Weights of a small transformer language model.
Training: a variant of Adam for these matrices, 6464 steps.
Each number is 500 + 50 x the weight over the matrix's rms, rounded and kept within 0 to 999. Layers, rows and columns count from 0. Numbers have three digits each.

# layer 8 MLP up, 1024x256, rms 0.107, rows 565-660, columns 128-159
479446468491532494510538435436486578406524438598483449497501522541509578560402550556535509558431
509541462517559523427560409426602520320597509489488647500509467490506580522550566462556519523476
529511441539433395521505501504570522469542522491567541509347574526492503508482561483555505531499
484502492553513448498511395560455413557432491511532505485504414529503515492545495550595572654533
582503492537496495415549415536445462460487587585504517564476538485418573536543488493498525522527
555460417529498509447510449350475465478568512583386495514506521557464525503417501496482428418465
526516527511524457472514428563546516507502515509425496553568526579480544510536537514532468503499
527479478560564537349474402522451467534543418464511433584485578479421642481504525546537553555531
420588465540459534489503480438447448515507561557444574508482453571549570495516469585497486433474
481524491561480511504514537386536508526524543580478506487549528586539462523618521526503446484401
484492503498547486422559520517611502331535456500483438494507576488519541565527429541486578477459
538454506583507477488642510514539470502467610483423537502531463473453519460423536521497502556487
510506512503595458507489526484510537438663505454432527444497459513445525560586513446459519461469
429483536490453456480476405496532480566469532456503522485445549471472540489505478541450556531503
459484508510485513424511521501547454473548532503489530504431507497548495540461497489509563456507
483491503494487507542436564327514426527530512464542515507595512556472535468530482535594531452409
501498490646537505449506470507538531537534512387471621514564398470492430501497394621444491446462
616540527580495527474535538506544438439535561509440529452449484469400553512498497550498500520520
500439428519482490539520445492599507480580417592484483511456466536447469554438396564465488504448
537534414552557382403511469504448471607575473503451456508421595499476507469496526496529531444550
495411539483508486437558509484550452420601546537407516488613406489537483593466499472506545410406
558556535490491513597621568506537489520580548592404474526444451510436481453400459536412491466482
511540410529482538515485506530475486461525576550462487505450425506547541538513460537497510480418
573573457622530424420529485499552505491539558545444507591541526485527528444579543577575457599442
483456549524508475522472537428495546472544442566465519401457542533421500526428408524454484551516
445464498446485445483544569417550487481535467415448567445474556487450502486534522541389415526534
504468451528537440469512530477583519526524451495530572426534587455530679548433511422578518562494
446425480516526494558544480428564514503476419536494497514544546493406550539535377497448483453521
515541491480536486568549508515506456555448486519504466474496552545525508495685467459446626495474
449433481548564445429496509524503501539526497571491486485477477550434531490464551494523488463438
438483464456519469500592528543457518520485557527463466537488461544510579503525537523566577485455
581574487548484494566511519529558483447518455493459511553478530484511554492456506482487452436474
488494475530467518437548467479515491542449518480487545477542487503535553501469511500538569559386
562554415401461490581494535491568409541551623451472516561472604448511541473504511509536529553490
493610454556486371481449506485517495542550527542499411436494447500466471495491506556504434553453
490463453482484448440482559477524533462522447435430469436516465487447498551521488508449486532493
429510456516502472522506476533477433515558539471431476481589550515504494499510541465610483559445
501555517510555527432440463470469551560548521507546521561459488510501500530517528588497541455502
442616496540558503488570466516515427563595606606520611580577506475527527521466438574596515457497
527467486527547387331564491578524510513493413546523572482430421430421553521555493533525507520544
515557518544528478454501443532584433370568528484473580456440479546493467430499515413538520469494
444492462534491487530471408461524462490546587502457503377400491576500544503520435479469483535429
411431456486465506535462499614588457539509351574435534546555600506510509506438528554473421425557
485590527465531473491555466433538483422456550450499587437480484532470566449485437570541517478482
468511327379517530431552524454505490504429596510509454481421573621539503534415498474524484497475
486523428469481510474537521481553477549484491529421413453497496567539528484496473561541477411476
520475501488487510493564343470478492502534502499464581471502518546538444548489465572495416446503
466545501476537537498500520484512537603497558496474577432559643583531480386599508541541587575509
469421413467493334470579549561493546534586581500487480574451489498471608547525589552488464466464
557524457466476505446476517513501425518554572515494500495507568504556561518533549546594458555500
551437497524506524529590533547469452453533430501433424448559502505433546579497438498564480536456
442469454465624443466566508421500492470550440426449449514594490485475600591522473566546546561478
476465475497503469516523470515594538469571454499520473431472548540555507505473509564474436575463
487590467444522530414447512481539456461517563568518455590495519449525555479575487487524465489520
515411474519456450492457490542513413588495502499411569524542514574484496465491479423501537413451
468539430435463425530600432487474523484509528478386456403416489572522482531473418511428557522426
565564496520437482474499441491511522538490491502437530479422559545551523463533488535542465527516
526450525585546512496531536604503461431577510627425520451569424460442512539467436595529540548517
453444524515599438513527552502466398557556444475406646439555543481501519500513530505506507475405
575474537573568329435537524364424474450523575448474562454499543461410443504461529554445459522542
483482424512485489506483535545495508562503473473531418500583510534449543457500491567487472476439
460516453534539551545525521510541443590437481498438495518396448576540577483571428526463431486445
410538402435512413513465477628457470479556486482480436494394591550542502584500576449569567511511
489491519513474501461512506520570516528585390493504496559549572603395531477528460563497550537503
450449507546464575492507452486598512503478536608582480457375480634481530528439433478427498536515
510456467531522461479519505579480537409471440561559441523509498595506477527586454563473502519462
385562402501507483366470438407518442424616481450482487461525408496489614494557588529535447543393
584516462556551484427541494368462547559594549564598492415436515603463488514468477416481545484518
475508543403468437501540527485577400499509564423450468352508512532515563400546538486511518566422
532555502568557487530519505480552539488573484532565467546457426483441558584533439514396522552472
532550488516526461458502504477493538501523621527488487476491625512570466452467512513503513505460
477509427465533494569500453509561501493503564451535507467571500486520496510492533527447533505546
498474468471547482552527554482486531460511548495401598433543483490431498445508511547515380544487
490521492471473545434456498508595444553531559463503526531489427482501612484551533545561484383514
477422502531556463504494441458535412463575463534511528574546572470354540564444567502512541489453
515476516533537500565529433497648489405547470495387504515507510523508506493474424499414616518511
533428559411454437481555548513512431602530489434603563485400501539506585387476457523541542498551
524416463505498491511534509515430468461484531586455572458505504538517530553427441458474550443509
436568491538573578502517559453454415418526492461501514451395457585527519469459412577571367557391
440494491516452484541586475549490497449515609552459480534497507615435524482533457510551433547475
405594504554514489466520509465554414466469519571456519480450519573482506472500531549497491536555
497515484493497562467555512507468508510523505445465520465559609543450510457498477481489456559491
532539472443568539403552400475506410547568554511452582443477468551454521481472531534456517424521
573404476501472537496515455575600520567614525548518511493571538472410591474431485506443455473479
529507540539442458444526494393391521492545456481454512478450504503494567557479420489451605564568
465552469499549557524448498403524454606480565486464456510547530577488505498551454491441520662463
498439541545494533465560551547383383560500491567556442513522407470450568555472450533549486485477
522473436518512419502503440443638448533610436441368523484529428501395528593504425495506425574529
510512433608471546435510511524407573552542465501608498495548446535491513549575428472506561555500
543447508507514419476506470441520452475556514510540530566521457509487522469534577532485579576478
532521460477519408540532421359533422568532440428514492485496557508429458532465512505591563495407
558563366579521523462586539454514473436563556428511534505551494461512586534432472451441438567413
475502487526494475488502439471501449473522544511492489457449551539526539514458538514511481433422
422437489535545446513534528507514491569531551494432493486529525546446444553557433436527478503459
530486469486536457491486500420506465494544556495547499416473555538534516515486460380581503447457
496509462471533477480462455559579432523576509498554500526494584532452522458439531482620543439539
# layer 8 MLP down (transposed), 1024x256, rms 0.0924, rows 565-660, columns 128-159
520495403554491506552411442489380512384473512467414546524463497483524524485579519526428482561484
627502544485355554618456524552541497468526465533581509586499481489447461513446494480507480574578
515490432489524463488506511587603499443437484408434610511541536558566436515469468433463487481489
456562494541568471540482446443522523452543460514468494508512572528422487483488485498457475486498
491516482489517491518578524435553462459479462425403560440491511494576460469516563552532505459404
560530526612552610563503511489460464470512461426422514554501488536475488478514509413390565539531
530543453544517559593507552503498456526457455471626540536508415450471498458603538493569490531499
484607481506516485583492620506516475474578483475413543461612487477551416501516535481450441512477
491519488553528497518421489497479453473555528517512439482491500509389520498463476448528568522595
485464466561479477485417501630500508544485537438434478533547444534488504472495411603556550513453
569443565571505539541523500553475472551464527464480379500563434438537452523527473436456546506517
521483485486456452490600442462569520413439573520482524463501503567447477498512488482452517581441
470518512474556553459435545506542526446472472461510503525447549467589489458518499533504430451591
567460465481498481573458453475491464465498501575561477486438388463505472537534519510512512522470
494509496494449536567491490536468526471484491542504484509549489479485472488501520495480442552517
481540414459509412572441504500558485510437416573628395562440559541481565515507456438529477509564
488614423589583394465489581463491468462501565484558482463534509494587419489366465527432485452659
430498498452495507532547541542589506530417405491451498522536483549582530473499530478464524516425
540546461526552615454545517529479489525498446446523490511596507448494494551543538478492559497486
496442545529457557490540571542499477497428566440477564441421513429455456514535418586408540509477
465460548492495508550488598391465435599464532545552462532485442462561506585556570524528488528453
445447494560498534514357488468520448451409482447511458539527501543484577531547519472536492530409
440443539542555505446546497517452489499459443496484510489438551498527492448480505504458475565507
428463435451505463396638491383545421657512481662488633462535512435541553507412460584484506415416
546510429464447504483487465573428474524445538458494543552571507504499502457518554446558489506401
532495528546446530509447455549478523496523503458463499474386487539474366494445474556587554518510
568504451614538467518502495462457524491420477458519447491532515522459535563507496470558486597606
509471618554441530555520447601504468562478585487567435427556466494534483541529506454536495472457
585554585527485493455434453519402434443438531472612522570516399470440483525466554542530398538519
462394549458477545447486584496489452546454498538546518507630509542405485461517436598529494574518
581522428511513497505576581494463498478424463511551502518527532471532533536474432489426497501507
519391540454529429530416429457516580531581586438520440510496468540544476577491384424500504458455
549548467497516558488418572496457525501512443489546497605485493502448478524453547552532434478571
550586438509526568440518441538432583500540530452493567502599467422483539527485505523493489554484
503486549462511552518551529547452530463407411457507506490489393487546490484523576472442492421509
498549516478478557605479441514435503545467460532460503579456458486473496537481481484545491518501
469505491476513493505493525445457504497533531568532520596494432551490493481460460523460493497483
553491500581429527486429519567400566529431546585549528567519458486473558448449494554559537565521
498414567526460499518550460427581354467539541401503569477578524503468518521538512562462444458578
467421346505531457596404548471508456662460530460591483519547614518498530441469472417530521426548
541482464602532517481514463495490514500440515493514485515530513460581545460476465566551557510492
523453503504575496519483515494459345448518564449377522414525543556588418410536470519521474433485
594446596469539482469474489368466476467426548510476514587500437415530478546555527452545456512411
503554466412521528461536504562426492462494475434544399449490465529488436630583512524403582508473
424507467556534507482524575519566433522527487501447486533521531457537501462508438471523425468484
452472489529589503469391466474446558455505513526586482518481532565562363477513576487472513407562
498486510549472536512600570533523519424494577559489543491486451582483495538540514470424494498458
465464552471489564449423518475497523583580433368426428425578391600588560527488526332449440488522
509433572477473570434527563514459697489421396558473454435503498541629530545457455558486519562523
472470579564498439529476475511420545465439448500534469466452467451443421474434410484433499433515
507514533497487568590494516465565548516556567549445512470474481560579458506509439542457513516424
445408506436464600513504604602491503509529499587588530425480484396537545530507563575493483557552
509526560534511519520443480488421450558546556471522507477444472493527507406478436431538548518527
551525524520495529540447549478531492508477499348562487532511551561534522497476445483593549564540
451481556479537507448446550543535583431533479508588447479506533476556511505500587507514474540533
578456574413537478454525520541428399451413487550523532566473442497423509566578510546510468469447
452370481494530514459471507536413483572530561497490459551556434604488493529440395455472518529556
544465510509388538577541600438511511616521470444435526525464505490484539468487591478525464476577
457539533424497469460481455453438607508541479526475469432457540514504434442500442489439394458456
528647445487529433450563449424456453498681488539557509492551481531440510558518458513444461425474
564516454428466489530558530480559515493462470531535533427445470455481543505613487444530416556492
552502538486412556501453436500538535538486509461442433589576575496484504504357527433438550523542
538562516556407507541494492470375559505507491488479566524528555506484482523521541490501452512486
534531520516547496518525473579459469494474428377499498569419410461510457550460511536474513554513
518570426482463440495585360443571370486550514468492390487491529480450438528469626555627489464546
431515457570505487499541517545551476566511578506544498407504499418529541426447539493462541481561
536520483456555415400518509636495439446420388507527567647517393571480533543395459464464507505566
413540447704518577462462516470475523489602545447447465453544468465468539497489611502505577541456
494562493555469610520538410485577506457446445465462404469526470416492453580512486460483599544437
496468508552450486470473524615459566524361557396500493449586434476583483445482399476430581474526
475458549532554486527544562521509536452461448541469480420567406395494479610454413491409534574491
493541534582506584498497475594490450502457477494560515513401431515529386445500548533617449516505
482541524569406520427506424506537452512441523491579388554462526557509508538484553372504566421522
463447452486523481476513502510543536543507513472495427446607463464541496509518518506498509606519
456528577490523521437472473501493550515402565449530471443457418504577484387476427519452471485524
517427525475474474489476497591424407472372492528446492498528529536428474426538514549472463489572
443477500539492524506509434368528531543566442543446424493503447547457487532539454518397468555429
523527528522480516492456623527542461483531394485525484615416483555494555429509580516349526498532
489498491572558477449467566474547432488511497442477455534485490534530517483433431551469409452546
501558570550463602551500516435463443590429515447428476500514440463487524555434519538461538492457
482505497508482581542445490420452578502476516532466486510508516421515378493508512562489517503502
466540543509549496553496510460523556467473499584520458494447507467528482596439553512521487458513
434480491464504503487552459534505561450505479549523463569438567475492482628509557431458419484467
411517552505467481479432529442487561571446511470541477404464555484540474511443521445556504589507
518479475475441459558528562578551462531422583566521562458553471439455472473498508463510547606502
414524495592564488540487566415495513579457491550433613606562488496493489432397465429585434532378
501452535450529489592547459483434555551560481515382492392513507425394518437508543498438470489482
515540573491510620445397472554500601439526482487457473558520494567473456506508430463357580475553
518567535478490567503385587527522498576446535498518474574538460431467514476474437450453470500517
526533495508454549412474404448520548506481527462478480405474403560522476510495511521552478558602
447542491535473536447544555554483450485454489497452567523554479498567532568447527449506468472489
509559499566548375587433480486550599509446544440516502512448540586481476451523422452483512576439
561565502555528513538524497481532531531446490517589471549541474519559538421492489524437489562514
522422488508500508465511528529474542510568558528477505495498551599484517462520466510509538531526
558544485526482511537496476475533477518467555495485446526381499503515476518511509539438555542534
449498525538495566452394483595576497493553404493553543505452542534517591474473497417448554464452